Weights of a small transformer language model: normalized queries and keys.
Each number is 128 + 32 x the weight over its row's rms, rounded and kept within 0 to 255. Layers, rows and columns count from 0. Numbers have three digits each. The size before them is the row's rms in percent of the matrix's.

# layer 2 attention output (transposed), 1152x768, rms 0.0232, rows 79-114,207-242,334-370, columns 0-95
092:088137099143028079123121069136123147113082088095118152107129164165124147081121110143068072113131155245125138173122125143182130121153141149088093110111152138095121117147159114060155154141104148111146123174070072189136088168168112151107092122081156104109156114133191143124141117078160089128
093:081155050127120149183149108133155095076152120183148110152140119123087123108106122112185092097125109130110118137055173108133145116153116067120129109150104161132107155088104155121135081134204135138128143134088111046120104088147081172142102088169139109065123075133161185130100155117114160089
100:119090123133104127170134066080107102040129083131107129175142101169124116173108131127173155090158098144134094137093099179120194123129093085112142083135146134078143105079128086167113119073123064137141143102135140158109071043131114147061153092182159124084147126057148159143164184164103142051
095:148150061123037097129201110124120148159101095128109191078115155164052171075099135133130159200136171153072089159180158148135183094118122138080056088126129129157122055105152110155083160146131111126124116147125107129155128169151126169160083171058082053145119079156138186111141125125123117115
093:167237134135132152112132178166178089179161140127121190135104154142080108126176098142147098138098200132108138065144118078104098079156104141116106135100122096142174074161167081130186191113129102071086125113125109161124148185073127113137129129109108129147107148164155208135072099154128112099
101:122136137100201169147158160166116101118172142118148134119135125076162115184123118138140084074106137156120166114118162100156113149123118062164131159120102146125104151139120120165102110111148090149105129134136157112148175123150094122086142084085108117145079129169137118124120150124090181093
098:066100148188064186131143119137073122186078132125057162109167118131151139081128114124107176119133112135136168159120135112126138113149134148165176145145173123102134163085096071090145119134119116139077078105112099142115100135146153120096134165206166136113177159153116069168131099086108091046
084:138119080089095173131176123130121099133176184107172168135145119128119159122135161132112108156126146135085154174183205160133173081111145133126102095152141084197093119165193210150110169079159141136158149148146167105144146169152111127162156140044092091149086110181165153082135127160132139189
096:132155092137090102161171101142120085115116159138198060199136119133134078170139117137190123139152106076137110182060108125147087118151122141125114075158135059189156168116166179124133129109092098120157165097146151084149093111138157144087166148121130116162111119049164129101184129180117117137
099:159128186108106091118115133108140116113116071160076112121094155181115143110123104104112180144147169116145126080101085140095118150133159132183052142057193126164101142145126040169130160132109135148073159101099156104095090115114149102128140157161103121135121165134140078123131222117085121131
097:099168175101150076112172186091141145115127100119106134061144114083154084123104164097152114059082116157094114134148071140116144138101103114128127161145132128063187115139150040122139150169120201070116115110096150155102095046112060057098165162139106160133165181144140127177040184090085144078
086:151136067132095114100097159160166122145113075176134066127156097171081101085148154159169130154198143154153109142049177157145088112146137157097126106121059143133088165092101130152119106145143104171118125139164069114159087099124102105101096144122141104103145060109166150138168095108159042143
099:117144138137154137124166134136096154148131155106161137154135127210145153135131114131094143161146149064163098135191123114115065146116125147143097125136119125186093122193115171100070169158137107139108095167140127122129211188125152100146119141010144146181136136154101101119126079128168088179
098:097109123144096102143138159116123167143174100056070137125091130195150138108153117112123091141161180195114149103099099132173115083100097161082098135096170102093145173153133158131097139089141127056137103146062104184127113180132117139055108156147178124123144132133148111131106067138125070149
089:110172126137194158124110158148136082181126165164081114121162096119109112109157135110161154132185114000179110143117123085131033127111150156125161136101141109107157090047069109121183169115113142132080068123060098144112144160156127119074126130124134178148157131198133123162109114072158108154
109:149210141137159127117152103161154147171106152138114160177148184127146118092155139128147110136171146038137094121122115080117013147120143168166102114124099126126092129170094154124122184141095117098111094138100112155133109177158124077106129119043139103148149130215163146121142089149153127152
104:144170171146144122135110204139171143166149134115141139147121142131116123158134082102106089105079169119161133037155118151115059145137145119156125144119144141125184134159137100159181134144127142124106114172114129104057183134077140129165122088114063127143132136151109138122109130144103189113
094:120166091155150183160155113167144131150143151096155175121107147074131147107134136123149101115106116127085139116149226100160141076131167150167128141120135130192074130131108123101136175141180146144095102098061099099150176099168103153178148086167126080130134080195151168112121143129122164129
104:151195140132196132129175151123145169178145152136150162168129148119172180123139094098139156133118142000147135113166096090108012159097156149165097173119139112150105119135057154108103178153150126141102102171122122114095193193126166108114126128057142122125150159174115113107167088140144138164
090:082092099148063090120156080159087159121075118100110156121192095081200109116127193168151118114147101222159134175115156146155144126111123125133134142146124146154160143123134111090090114139112124136120088113139123145158140182172125133094108102138187110193135127122141099171141127103163074186
083:144088132092151118095161144165151091180185089105149124134116123081157135128112097144128167187115160104102132146161164166074141103102119146127175134076152161125090154135138211135093134130168157131138102095094171101158144155126189132147074133167137088136061125160107158099163142129114088212
095:094092136119154138119088132182140089096126087119123147156081164101116145135112113118117144137103141191130161095128160158122199093162053132139139118177130117172098135144139142125117097154175126169123134104108129061122178092115124169147135087180162126077104107174085161121127122092111151109
092:139130166174185148100152140051104162121093152142135152127143123071158173142072121100064120115124164077159154084166158111125052137111139095136151147094144195127088119174128148150064184155130132143136144140155145098147214131108091086199138196072153097139142117164082122088132101155159136189
093:158092161107177105107118152108111100134144131126094152085071131086137176137133085111121169158153109096092162086175126165117134152129108116121135153112148145138117078154132151163143167160144135127100144101081159125158159111143145121133097180147101063147109153134130112107071180093153123164
101:123115161107196150119146179099124122116127152152146097100139136098044129150105070192129132175082147110148113074170158090100142131130135097162177126119103145106141111117149149136126149182155132096165138101221130112113147141116112100169155136073109135161160138168103164105120081112107133132
107:126157148137093123089159147123127147175074139148118144167142178153159144104152137175135151119140118076170119118149101076112030160138167150178069119117147144137130111164079134104134170147102126126110078134093121142095119190110127096101128148052144128156161171198127130101132103098163139150
101:106063133130070097129088076113116153103079080127111092110160141162124128130140146174128153160162081231127113193093132144138185118139096161089160110110116161085084136093197127117135130136092129138139174131193108175170040121125121170119123148175187141106142101066117132140167122168148103162
089:120142095131150145121149133145113077122165143133138156125092081072141178137073125092116126146162147045077097125153128147126219113124139081092108139181131108146142107105126150171097095114171133139155113149142155103113147102144085167177146140146087113127114138100140114120132165084102171046
091:140164124123128101149183150108136184029147126090096124145105092124126136152129115122106094111174144144098133070135163125126154204080163091132100122108107162185138139175127155199114125132159149086191157119109126152108163099143095147141111117135040094162096125089112140137094154144105136134
098:101099047135103171157118188116128148147136099086097086073145153109141119116156148175095115099113116171114097095082198110160128136164152150117115152106073161154105121158173117154153134109103112076127129094191127107158079154121037168072132160148161173052103111141150077145143111102148133120
088:105130141122121098121159135164147066104141092139090123079152102131106087102140077108133116090113082206141151166105118175134146125144111142070167119154123084167138147093153112127176103137145102135150147090074166135131128095129128190084110152205121109100095164068163176130138139088074089094
083:090090098082184120170092152113142114120145105130143121109111136121063125170123099152136107139147150200170101106095117090142146126135133143054139183131139120089092097165181099128112127083148116112161158144140107115113135166085085158089074111131133135099106034140146168107175106168153101134
104:108160096117131123138092066142112116075134080168119089129103176141148141154134171162209121138177117158103122123097153095152209109185135106132128126184109113103122148138139111104139092126153070124136175108178110142147076068121084174129127116190125121114111105068158188142130144163116165085
101:162111160128175120125168178148110164121162197111100167109118093080142102135128129092171103133138180075099137056117175100132094130071161128155092166082142131130156111178137094142051134139144110064109119121103164137144183108151113092102106082096109169188069115193124110138074143163142147188
097:130169152175089131080132130182127096179089142133091147153148133193098078122167112173112111105153148089161127124111095087109085138124148161159115133106127091116146105129092070106200128069105110098107061148101076176134089166113177121085125145111122140151152157150129118155137083104140110105
087:119022129099082148141081164124196147116121071144102109043104135127146098121137186166144132138160093156113108134112119150155157140143103135033115160147154110101142118088175130208166133132101146142190129161148160163088088140094123164062169112191117125130124145096187132102153125111092101134
121:119146096182119139113155094137128088165087147064113092119121106151166104090157147130165091109099166134129128102086131144096163132152125194136169163146087156124124115112082125156170164099186162146158119103088162128070103155093122145154103140134116138125160088143045105134113108128115115100
122:106150126137142129116120120128148095121126151107115137109119151128081162101119129087141102105115100084105180107165141115165144127146163131120090194118109118114128122129077087119117163127132191109139090088149130124140075135125119121143119150208086108104180144055121141140166125097115094144
126:126147021139105161108080132119107098105100078099110071138152131124088139114130110151144054149123140098123157155118118140209067145119192177134145185103123164163085078193114157128127162154142142134154065145144130107090132158125156100116107092062103152142117080109080142167216120139095127105
115:198169115178231062164113149118144109165127169110154138119132089126142085153158160139140071103076151059112110140059162148130150095175154154163233118121116126188063160083041095122146121091193123133139082178139139128125154148144155087129118106084141158112102074156106135129195129174151087145
117:146154068105235101112104148121157108162138168142120156099129081163121141192146151185094101141117129033118114153129143127131120130154152184130220133155126122110121151131068120172148080089157119127152142143162117156141149156144174100137149096090134144203067171193071130143120129140147103118
114:109156106174189172192097114172177075129098179125102045154097116152119167107138100103146060124086115117128161156176144137103162178122148117099120150075167153140078113166094128144109173139158178142155125176108139109160140159125136116124116103085048123156175081121000124129120141155097147107
122:074118218145128142153200109123140128081151100130157158099119127101087098101113104091080121135100166149150138149170123195127176134176190063108064067107179148167130136097136117104156208155151107160124104091193128161125084115152072135081144118126120150135186041116165107105091157125114160176
114:190093105162135129171116145182124147136137091122091100108109096111140105141099112138132138149140170115084089109094135069138129225127136134147231145123084089120130157162133145124119131255094152121168088133098106106119143146126181155109132126085113112137120096168127107170131163158174135119
123:153112071096136137125014132092074093079093112145079106131153172132142129129151170117154137124124077148098117123115163162163069105107136120131161136161097142132150146131119092141119175180061096106146128118176152123169122150140150075171101133147150069098122180100090219182125152111155146140
121:183146126151046111160089146102107152156144136157133103098144155124158125135122141160164102145125160172129172119051115085143126049205070130127165096188119144124126104122091101147133037106083113136143162157214160097149146121189119093098142083099159127111086135143149155129148131104180115163
121:152110077173013126131079141126096098136099174103106154064113132180142149079165090148107115106153194105178119128067099125129157137140117129108138124150123122107123117195139097169135092120145158136107128164136146097108134144083145124163118103107163119070094103144175140124213117150159141128
120:073133121201124134155092151120135123136132199147077143124108140107133173081133079131145102134093097145133095102140128069108154130137104120096127149111145126197152122152119046122141129105111124087126174124072134131123096193064070143157147154182121134112134108147133120057136156135114148146
126:097118165177164156112123101142151113127131158185193130118132099094100123114117127123194132102105134078117098096114095091144153105103120100172138093092138127107110137129113130081125176201179162050162115093071139116116119149139111137144137147102115139141139107101129175121082159102098166142
121:176094118133076112121131080129099097132136147083084132100176109158089077005131140076161147101095103131087116067134148098098142146149095146152156165128148112137115122120101121163137131195102153077142197093104149145045151112124107158129161092145139144116106094150138137098117153125223102204
125:160113079165009100084085191147105123090098157173080158118101176182082138109125076113061118125144089085160090159171095083117140164095137097100143158109129096159154149158127133102149060186081124058095185150142121133143123124115142166114089150137150118098087126120255146070136160111148147166
120:100152131155097096169132136123076119081097180107132112172095106132146125101134127114158113131099201127164137123143144174150159147050075093088126124144103167174134107104120098132172064135137143132105138145118178142172112160109111183121074109124066117093200045111038147139119007203125149134
114:119135141082165113144098088149139123180146132132114183112177130177107123130160123131187115148109022128117100075128083108124111130165079160104095155073163125139113119110073081123123147142206066116155190101099138177110134104136092148184134167150132161145087192104145114076028133114151138151
123:119124103113086159114135123137138122089122165182098078146088161128121179099084088108090127131136181101125180157140144135146134123169151135108119160136111149143135104131110157124130120064154165151152157131209116119159102110114103115110123139143106098095087092143100095186189079130141094102
129:130174181124090120115144097170167108099115224169100103166114109154111151141150058105153124153130143079176087163143069088120140082134130112117086128079163144109111130141135124105115131137111137136059143114106139101201107105094109161119114126146117101144141127086171095117071108114111150134
114:077127191184144178180118156115153107110133123105185073133129128085136127123134128156113090104137179132129140167133142132141189135125152137093104123089101127103134091149107093111168164126208167171167083144077129085142114192113157115152099093103101110079158047092114163149120160152045125069
126:130141089133039136193100143161138180102119142126130162114138116164135145184117123182084163143099168155122147148189120038167141097157106125095107108126108130144097127037105159154136107107129102155125224150127097097094163164151128154092115079109130103058116109132137111165092071190134094115
105:123090072162146131111117069121150083081156132097158062102124160077182090114079114112081127135145161150116153080198100162121136069108127150092191116140147148116112104202124118120109158119094126130143022136148110092176123194120099156088063146173067081118204119110129105149169144108110116084
128:041194203108114138133202110071141143127129222156156143118110075108152180159140106154175119139116089097163165143085102127092143080089094151127091128133145172095118105181105110105118125034175137111124106130128139095173144144094126150157122104158101115172117191124056132126074047106108141121
116:151143122115099140154134162131188155176157114120132110124117113142051129210121160135136119135158204144133245134138114143184191152136170161128099145130122133117115154100110172145107108070121163130160149096144090130094142068175151140105168088097108127123069109162190098127182128117090097108
124:155122139136222110125103151132111143134146105116121177088107107180101121200165127152083078130126109065106131117082117122133092135076144119146121100129139123207153121115092096129126090083166074110087157138115127104086161158198165107097147120105151172116096121149126143066117156170136144131
120:128121133189172108142154133125155140139127140081202071091128155075132200166136122080104085090103199087063158208109179189125147130118127076154157133127119091113125130135100165140143147052113160070117068111173132135142117142144154100120146134089117162158142065137155134175156121125164117125
122:108153176164079103123174114164174139129121172122204078165082100166164157123129124141138187150124087170172095146120130100115131086066050117133141104132143131135139107134194130144171085044149102116068101142103143113184170110059123171143136104172118130125118131176171095109100074152132178127
134:201139168159121198172136144160159138168136095089144079105165115087121138114104112133146155140130132154117129089134134144135125080193157168131131095108106135082124120127115150160147128142124208116150141135071108119041124153164116103183090139130106098075108184064113167125102149150108094130
115:141146114184075129111084155082093159079095210121161146103108105081192124122158158122148144110151134133105085072053108133137134025114056154152188104136102116117074142164141132092146086128169173082139125187148125090163152185111136109152072101086224142114096075148130182167144136130138129104
122:169145174132129119120166098140146137108104183169158156152137119091117092093076084168128136122133172097157085128192130077150114138177125079142170113156124124087104132128152114131121184192154137112110096064170130112174101169107101120106124114130128091117181132135170115139101086071122139150
119:151083032181109152134092174114124113149084190127101067102128098155145105154139172124136099116096179136126110126192159178153124094158137175106107132126121126127092138108106118137133135134108232120139154157088107141151128184172145131126114102122107131089110104155050111186178085177125060063
130:161081080086100129096131154104144128179118253187014086150143119148161141100119160098147176101125078121101129103119123117099110124168064170140128140144111142125119125160120135151100106168068164104126136141113158149178127139069169118120148114207163124145084224146107124151117136098159134108
117:196169155138140171130130058160151110153123124127144051174109180051137144134058127082205165144146123133116114178120179168154103098116103095147141126137087150077103107116142125128115104113068146172135030119129137144188119110100141072105101126130141103167160133152112136184085137116125122134
114:178117088082100182129102184077108129093138118155121153084136153087117129192096141140114151097133146135160145156146095135186141110165152081117132078163108130159137142130034119105119119146131053167128115138171110140137124185175173114077046157108183105117158163122188156149172083176130142158
116:179116138125144104179128103143118158160123064109119147121173109111137076106110143156129118128147099151116116116122132081183121094135133105155175096159120066156139100085206122128131224223119111161097145101093137145073119145138065086134127103103171155100131155141222156145090175143159151164
125:178124119194014163118141129160152100133143155099065083155179122121133170099112038126144158171145089135120060135190079079134133147126132106081117098105146136178145101157112150118167122171084171137089146101073102137112080142121137191097114132158145094148115147123196083084106144157164125108
089:143153124129147152145109147143151156176109116137100124152058090099140168091134143116129166147135061145084120121120156090126126207181168129130062125130151144152115151084136105144182167148138104156106114129109118143148144186166102129089092098141099105135125194152137128111122171126149134134
083:117106126160165090145113072108109116137122128125164129191097165125059148194112121161111106171148184140146113171106158140140172099122109132095123097062134117125132109096188176116064089116115141143104170125100109142158090146119151085138136083069130137134136132096173158022157065146140189127
093:134154150115146073172190199154110112162120153153136172106088151113191128132151121179101129102098155150118160165097102058117098197126149087102088116103147125130099157147118100094111076159140109109096127153084112164170089118152090092098126159154166096134097169176143117116079152119138170122
086:089137146118133152154130110127098108112162183076131180127124119157125167074142114107161236036100070175111099132145155112095099102176124107124122081111150120043165141089139130054114158114162117102162099124101110106166142080133147107110160124121158183046126196116088129084097125106166167134
088:104128071121067121143075105093136160110162079092083091118125197170054181087111171178133151162129123148143090124165175128121145073102124152092092078159163148107156122085216185125119146088095137140117136099108116072101089108057169186120159112127143123041105147122117118122096148108140147119
103:121132080165016144129094099120116119123168107139109078143083133150102160090113130098178145154167113186155093153130152149142201074114089169115149126123141134125142119094189165113152206120150141209107171102107116097083124084115183186124127066108140111047141106114185148137157124170140139116
086:102115105119101128098100208115156125156142103106103100112071103123142087120095118127102157136093076209090119105131078142141097165156157125150049060153185100145131141103109152086129164149129138161087091136096153133086101105133128098090119081130168138115090202123181082077115158138164149147
089:122135195058221142131118119162135156103127154122115188139147118094143139155169119162076114153116112089116161102120113116102057153087091132195112162146150150123126174114110091159110085139130131061100153143117148098157122147105110117146142148142119133149112156082109084122120151100096140098
087:083114108122097109111081072099167123083151138122112086154154137147061155130126166174146120126142122134184159136172137191136162016138096184117103115153131107172134092071184137125137132010140133143142160135140134125060114150105126117151135132102146134027120119115172133142141106140117128136
092:084140124149199142126174181154118122113126202131146184090142097081213059073131092126156097093134157130145196130177133115155103094115183109161147169145141136127143174205112067131122156091177120138152109150103128129172186143138133100078151156197120090188153153144160130146126153073083088149
088:139096146104101171082137120141150156089131099101093126113158096132124110165139110066163138152104148082174139109170113102069115146097114074191148135060139162090125138159164123167136101117159172158137093134127143094095109108097182133149137112135090162049120069099076078143145152183053142145
088:138130200121171070099212124131116098128119166189154071146142136102135126170107150116159116108107076095140126171165112108121122088104162117151205139110141165147140141124176102097086154100138149118137147135128147152176087116132116030151161158083125164172145181109150091115094116138087139128
086:188138176111186093107167190140141125146104088164149124122084168096136130090135103135098172179124188191121187138087134144170115149113184111162174108164102144149142151154133150138122117187160123153107112107141148095168095084149115122148130141140105087139126157167109102097118133135156124135
089:162160156102062120135168157108138140119102131125094144144084173125126151146159119107070155141104195202096089156125145165088124192138159137097086102192159145178133127129100127138125046115097093153126068131152132148136157144138132105113144140129137076184122215111097121129090140152172114154
087:155155202154173122130177130147159111125127125149182162181115154075142125184224075109081123123150196150136159199098120128128134142151157134158138121103149112135136080125165108141134078127113122157119087157122113141198097133192126087130154142118088148177145149138105142146125065119086144133
088:130161182083168138130154144177137141157130161165127113126131089066192116148132134099162182095129136075089149123076103104127107140164153104147138116200123147112132146064092111128171163141119105134086115110143120132147105124184057068108118171169096121197141186167110108167142129151151102145
092:112114096158142153107077148130199205178096105118101146053094135121098107095104192126158112164124118094090129089098116119096053167168133128117118136116158101145160128131111107162137161092099163160097095096107170113136123103165157113102144113206124096129102187157243126063130213098081140148
084:128103236156100145105178188159086141149083096129111150157114106087178098128116008060055143139094191222112194137085098157147125152112123112163143114106133176138096103162139137144135091159107141162118093187127106142119142124150151124115126141107108118191157108109107138163171107125170095136
099:108097088110091138136127149146133132200139065092116119111134090131166149160121227149175107141117047113097092100153146098074094079138103151080110089129158106154150158120171099112148170142111179149098156129111096137129118126152162146118131137185158114113095122167171135108110144149128171105
088:195174091099149147130109153102157167190113108144085123117070119107153100143152188106153224154114128079089147085124174106116045212144168150148104134202143124119163148098073093127127096177138143111123103130153149170130136097142125068120145129185124110140137153161150122111135140139163092165
089:119101064087139073144095085111117157094127180143097135150112153176085131153089144155105130131105077120199097096113155197119098071085099111109152137155178151115157161060122153137080156151125136098123118078166146104128112129098119137140135129101175153135126152078131116067113142096123098130
089:118124108096087114139078086150160158134160087100124060122153122153118161154122165137159130156212063148109104081121110136138102093135093100152134138142170141114143140142135135106153164122128168114124085091115156175096119086131163185110097155213155140103120003148141194142117146103125125101
095:090120073085032111147106122158133134149187075109078135165099120205126153169102179160114180181157096103131084091123176103134178128134052151109097105116119135136120135125158159109098117144134191134075108096134108134109118066117138172123110135158233140106131027115150157117153119118146139100
084:191131115165130150126110189124134116148104123135109128115084142078119140127096130094079126187086141104136103080152147109098128175126186085139124103124114158139118161116103098155128151245114134147154111082201158119171176105135151127099141125113107130130143130129098103107122199132069138137
087:154145149089135141074139071121107123127178109153107127156169147138101119100150106079131124127140092042122123107108077132096054131128068128116104103135067093137113110143141131125217065157115092043102098113129107115110153129083119164152144123096135159064118178167069134155077174116171179141
086:122152064127000124134102146087120117119099107147109090113122144147070157082107141093139177161155100180130030109146186102139200141166122147084095096159191177142141155098146141135149185138120104180171099103136146107112079146115103163112084074136083091163131176121142136125121106174136141116
095:106123116095108122130102121143154145134147145116126097134113149183134123138140144144154141107131088057171136120147147145096127059089112160150194151142168167141195132125175121125131141120158163126098123099099115052126108100128099143131117135105129125098119140119132114112112148110087108105
087:129099056186135127157087098106126138159127069060123103122150152175120116140111185152150085171149151136097073116142197193121192119122124102081187102121064096141138135125093140152136167128096150160152136078196152128062104088067118168132136137169163095113162052108092147122147111133072133094
086:089128089105101094130085128076123117124144160148110083158096165112075195143094160127115097103149092000119096093139135101132141103152099151105148129165171124157173150102197118142133165142128125127156130129191146093124106114091112119107148130176112159152083111120132139134128154078149149138
079:133131151106126154154167152102156142150065080133058079161139083177140140151122078145174108145110087179144161124171126127060100190135171153141183128080155169120118123137142167153177170116097165158112093125159095155126159101152151166133160107117082171116129129066116065141105124095129105177
087:147118110101117148139185204141134075140105108117094132120086111130179133152188120136154092142091132212117087162095144108095164145102104150105091139143126121186125154192121137162100064098103162197126159171121151137114095115148130132118154119103107102108075160158120101092148132141122157115
091:148148188088215063100175118104107155120152132151170169225172135139172126142109059121171101102133121130151153174137114117074069124129133109125158130151132168153101179162150209112109123118121137157137124107104182127151162108087129105156120111035145138160166062118159160098150128136197176122
085:095115128150184148131170170165143109193105090127184132097125094073189106159136104117100133129136178182155164150137161122133174173135205122113146131125096114137106134156124097127148101142161094163140061128094066160151098105160063099091112108140099120125175056191139132131121106141113119153
088:112146018127110128101109142139106154125132135115092123110092124170140125093134185134156105132148143094104063151138162135108133090140144199089111161159117083106148143155147183121151176114138176178166136133159160082064135144091141154105108111141134106078143143163160150129140199152144121115
095:113136081120062151100085142143169110129154132146113098102114097126095092105118158115183152099156088073104108088112161132123127133121107179107110136134164122148129129109178143103142154101060153117118142111118134131108125079115161179172131099172125110119102149150139118123070172147058093157
089:088125123143130111130145076106082155125095170103121079118116095160103181146099114128148088159156150116149121122141174179088172137124071145096163184140154143124158138105175118129156105052170125141156145133186143086104086035103151151133133092126137121112090104117117132122191079133146111126
086:135089180121212140153152136159100145145133159152156098117164111149143110202129144161116096073142148087140172115066148139135134107096125102183144127174109105112141142081129163121074131126112112091156120137147159159100101145120084069124115159124097125162134114129128097145151072099129114134
# layer 2 attention value, 384x768, rms 0.0249, rows 79-114, columns 0-95
106:181125126113147166123084113142125057159118115107115088109113144224158153106089124109149131124111117152091145121176066154136088168123165134157129117082083132074166113156121147140134186168161113153128098147137079079174173109138087134057107139124090133091097095156175154163102174125093165127
106:098083159123155115155122099095145108153122143135148121142151154098160165149178123100126145102162157150115120115107118111188122099145113126151122142124155193125140104113142126113147146139112131200150071078167107162157132148120128067168078128143159089186138148081142117135166115090159132062
112:162060128085116186089087140144174146110078118146169159119166096158098098130079115174095076121151181134113114153116118162069107104110136162101137126149072138105115209100118165102108068125128180170103153122102149133112135117111124114079078096120072118169101081135136188110128135135104119121
104:125116164146169167154117074154074109064115147135122170143134139122180167114132126129092149107135109091148173141111127146113153150086143147172235119149141116063137141164134142134096160176147165154085152087104093159161160139127125110133120123108102104135168102133151151106146135158123136177
106:135188150090165150123076111185148123103112151126144103153168159131197166142070114209113128159082105085131157131084165149135147155104142163164146152104159146073110132062115109080168065106177183110171150114081137151150148127096119157139111151109134124143151118095124136078158151161109129178
104:168105141151131082135102111173129172116087152139135174150096069147147096142157161069127113135113140160143138128127140087194093070081082126146203126080139099091118170111120096182094137176126137105190136109132147172124110102132101144132115143127137128129127155145114143163074107143131122141
112:109099084194090080128171124112094172122149092126102110100099149136125082095082129143172131164067142112123111121098100077116159154153077093132193102144158107119099145199141119197140059077115128157130064094159089151107121169140174152124167151131137130163118135151079114190118088113099117158
099:162107085135129131099179128129149217166110132132145179125150083159126144139120111100092120134175125124112147133179124124141133129113198092121189105088080064160138123117097145172092165171192091096090092163127106073153133104162172139114145131133113126129156154138126168114120096101111103118
113:105165153115146120111123089115186131134140150097135080130076150175097181181108135106135165109159132146114140135100108141076111127141108165112126098197178163150127125079069074128098068181116073100151189135146137146079094131132095218109110159135170117174155138096129084100144127114187105039
111:107154075138186194089139131110117125115079157115155120120097202172126095105044064189086054105146066123077126120145119158127172138071109158080146128143145171088105109169127122097181186095163166114114088142148123094103150152101152207115149088134116140132129184112172195132139101068159126151
106:147119098062156198120141089145159125140089112109143138166157173119126154124141134140129097112128170124152164126127134183174130146094105156090081059136058132101144070117141193114166091118123109134104127114109073110150152222132087153077177079120121160131079107135115097148178117070140122112
101:124056169124126139088042106136084125161170158166077166129116131119143109142170130163144143066076108128127177131178162111165163133131136201155116080123116104106134082149101158110146122155133115096120105200092084207113105136133142078093117136107178129155121138132157165113142157158121159124
113:135151140178157097107180164155043170128112150134134121141126141154079111113152092143120131162181119130121181138179074160146086085097132094148135151078136082112111188148225105122091151114108080131144170092136103166181091107153137143135126111107128143100073102152125124100097130222067210124
106:126126115142156207113116091127093081167120103063118082127148147186044109121038116190070117096106161155113192115103114172149122127109147112173083107105149173109126146120182200118105079130166064135186107101118110142151095151154144154127142072121080086124121133122087123085148137150166167147
118:119130084129115104107119074094173112179138119135166148144143164080113065107198142144138087109106083117143108124099140164123159124135095112098084091089142118097177173151137128095135117084122066122108117170074111196144146181129154123162163067108147128143159138109093142108139152073125114114
117:145115101098111124122110093109112072141122163142163092148093110150143119122105144181162156097159114110163175109148153092109116131059139118138118176152136097095122145131117138190144138202180122125119129185085144182139111160110063144089152117146141110135220131144102133151130133082198051114
103:137144099060151166141128118162179059115130140115143088104160152141173141183133162151157129122124141140109144117176182092154080145153154172135073186068150184121119116065127094123167119111080110092121105079111105150113136083150139104104117171115164112069096147152116133099100164184132207149
115:143150116111113084125139093117096157121090158105128143157134146119158145133179106152101171144100132117164070129102097185118123135118123102118126152155121089113107027122144131157121100130120156102124103074173120060135148174078040085131158117141117146154149113108141127158097162075116117083
121:122120148148111053136168161105093110120117133149160199219151058089118048115181148117123111125157141144075127137099106129122130136090061059142144128165101144167120154121178070137158157105103130089133108088117132164099085156111130115145155096111171167148121143120079132145104116138111145069
102:143127096121067085110186164149099115134169098095137180117078130134140118096166125036199130178161095147113117139150124053111120140160094154103130154082064124181151137182160141129067128128119107128070146083160118085074100136083071099142120087124130151093065096150134136120122095147140139114
111:101121072089130161141088074111078163090099137134120170130118134119192095092136106133140105091085124103123079135113113154100164174202126143118112101175145087120122154158103140169155037138140114150106105152148120102098097159124061112119130100116061154141195158143055115149120144104155112206
099:094139159176147154126077157132149144140114144139100089145158155152113213095154032116137110144143168142117056103118174106111141131149105120096139150153150098157125130088092132136142146107145098143122157102120126092134109195178134103133100129137149146079200124138146151130149160076095113115
114:119131134105129100142114151183054108109163152132066126138140086121171129145166154124126147129131108135082187164122178054165118126132068170127070148137113130126117092183185100107143112074095120081105111157073124115134074134032096135138152119138160081103082157149201095169163130179106125170
100:129131159186110122198159134117132164094073099121088085145106110134198047121116161151078146132165139129107108102102181147150128134113118061161126151138090147131119143176129153097120132111084167128161143111169161066138129138104087103167116059133041138198096130082170144121138093116079150131
111:088132137111119128158092114129135101103158153170162171120112108103177119122152145132131106093122146078179127117104102107152180130138154136168192108091140100058136158089112176142094024102100144085121189156062129161122077132115186136117097150125078120118132107153134139173178143094090142128
114:080150169117155112098179140108111144128091130142133109131096150100065120104143132119117096183092129093119126135072124062117126162146108109130141139156078103117119170116105226097139200156135127226156203135160172166150175126080141154117157104095128113080146165080149125117139146103111157143
108:096121123025142134110108120113112126104173120115080134139180130157046150110169099140122156112116110112121158151159101103125149118088115185152075133101064091118129127171142136043137084163148108116081172142113138115156142139139102148075131146138130164124167065110111092159162118115125091136
122:129176129144141149103097139148080151154138123085148221092103118174131105137150149135140135124123233154140163098157153188085151128122105060149128126042109188129157184135121146183123173118115097109086129050135156044195105137155124095135168093138117127085154086170116123083156082156118172159
095:124133104114158163123127098135078126124160145108133181149111143085055123160118132115137045123140153130113123155206141165072119122090130126086119089122091119097122067120072183143120214093209085139109122092073100092135094149139132165126110147132150114041107155150130134132130112117138144145
106:159136107150212106158112125103103140115188145098161124153171148107111143142151121096075104202135135112106140118133073131129101109102102111173128103125162201096122067148128089121134132141173172140113022063124090111111097170138180090128098141142122142164174106092103110134132130137140125096
105:148174141159107150172111147124099161130116135071122099097103094170175157095156128174137137092130180161124146122122148099108146112094092097137106183131122142092178108184162109128131119149147075080118134167163106160168154198151078138087130128129114135097085144108109078190102101167049165107
115:122131165099115125113141108149103093141153126088145107121121097169106148170171105110128141073139117175057191127158138148145089109138117134183098134157143116119175075091084141064115162132152118148110178116079096129086155126149130176100149101124133122098122166104143150127139132143155162114
103:144154162150178171128118184128145163156134143140089199123116083126068146117072072133103126155134150121122134119172165148093108120084094149122143152164118134113092182110118136063111170090171150136194146093135163117165101045156145147191141108141150092067164065075125118097148058093156134125
105:097152105122112096164157067131128157094125115121141178198153104118147157141162133191131141157128102122170056118131116130089084140142071153116121069152163154083134160131079138155143073090171118124105131159182127100112116146116150130080175102146175199167156092143116137150173093104163131166
103:162115082082129184111140135096192168134112106091152142113208177110053058137100080119148123130106160099126096111103158148095128139126163150131129120122074128154111109147085147092117114126133119169122099157071135166136151087174173111089107123124101133117186096148109130106096113135095166089
110:141113086097131078096135128122118136158157084129134132119112139097072082092252169098087078131093147154115082127133155073168108101176148170151129136105088172107162182143149132134161125167113086128109121112111116129176128100161151122137114136142151123149112091108111172178170116136085119137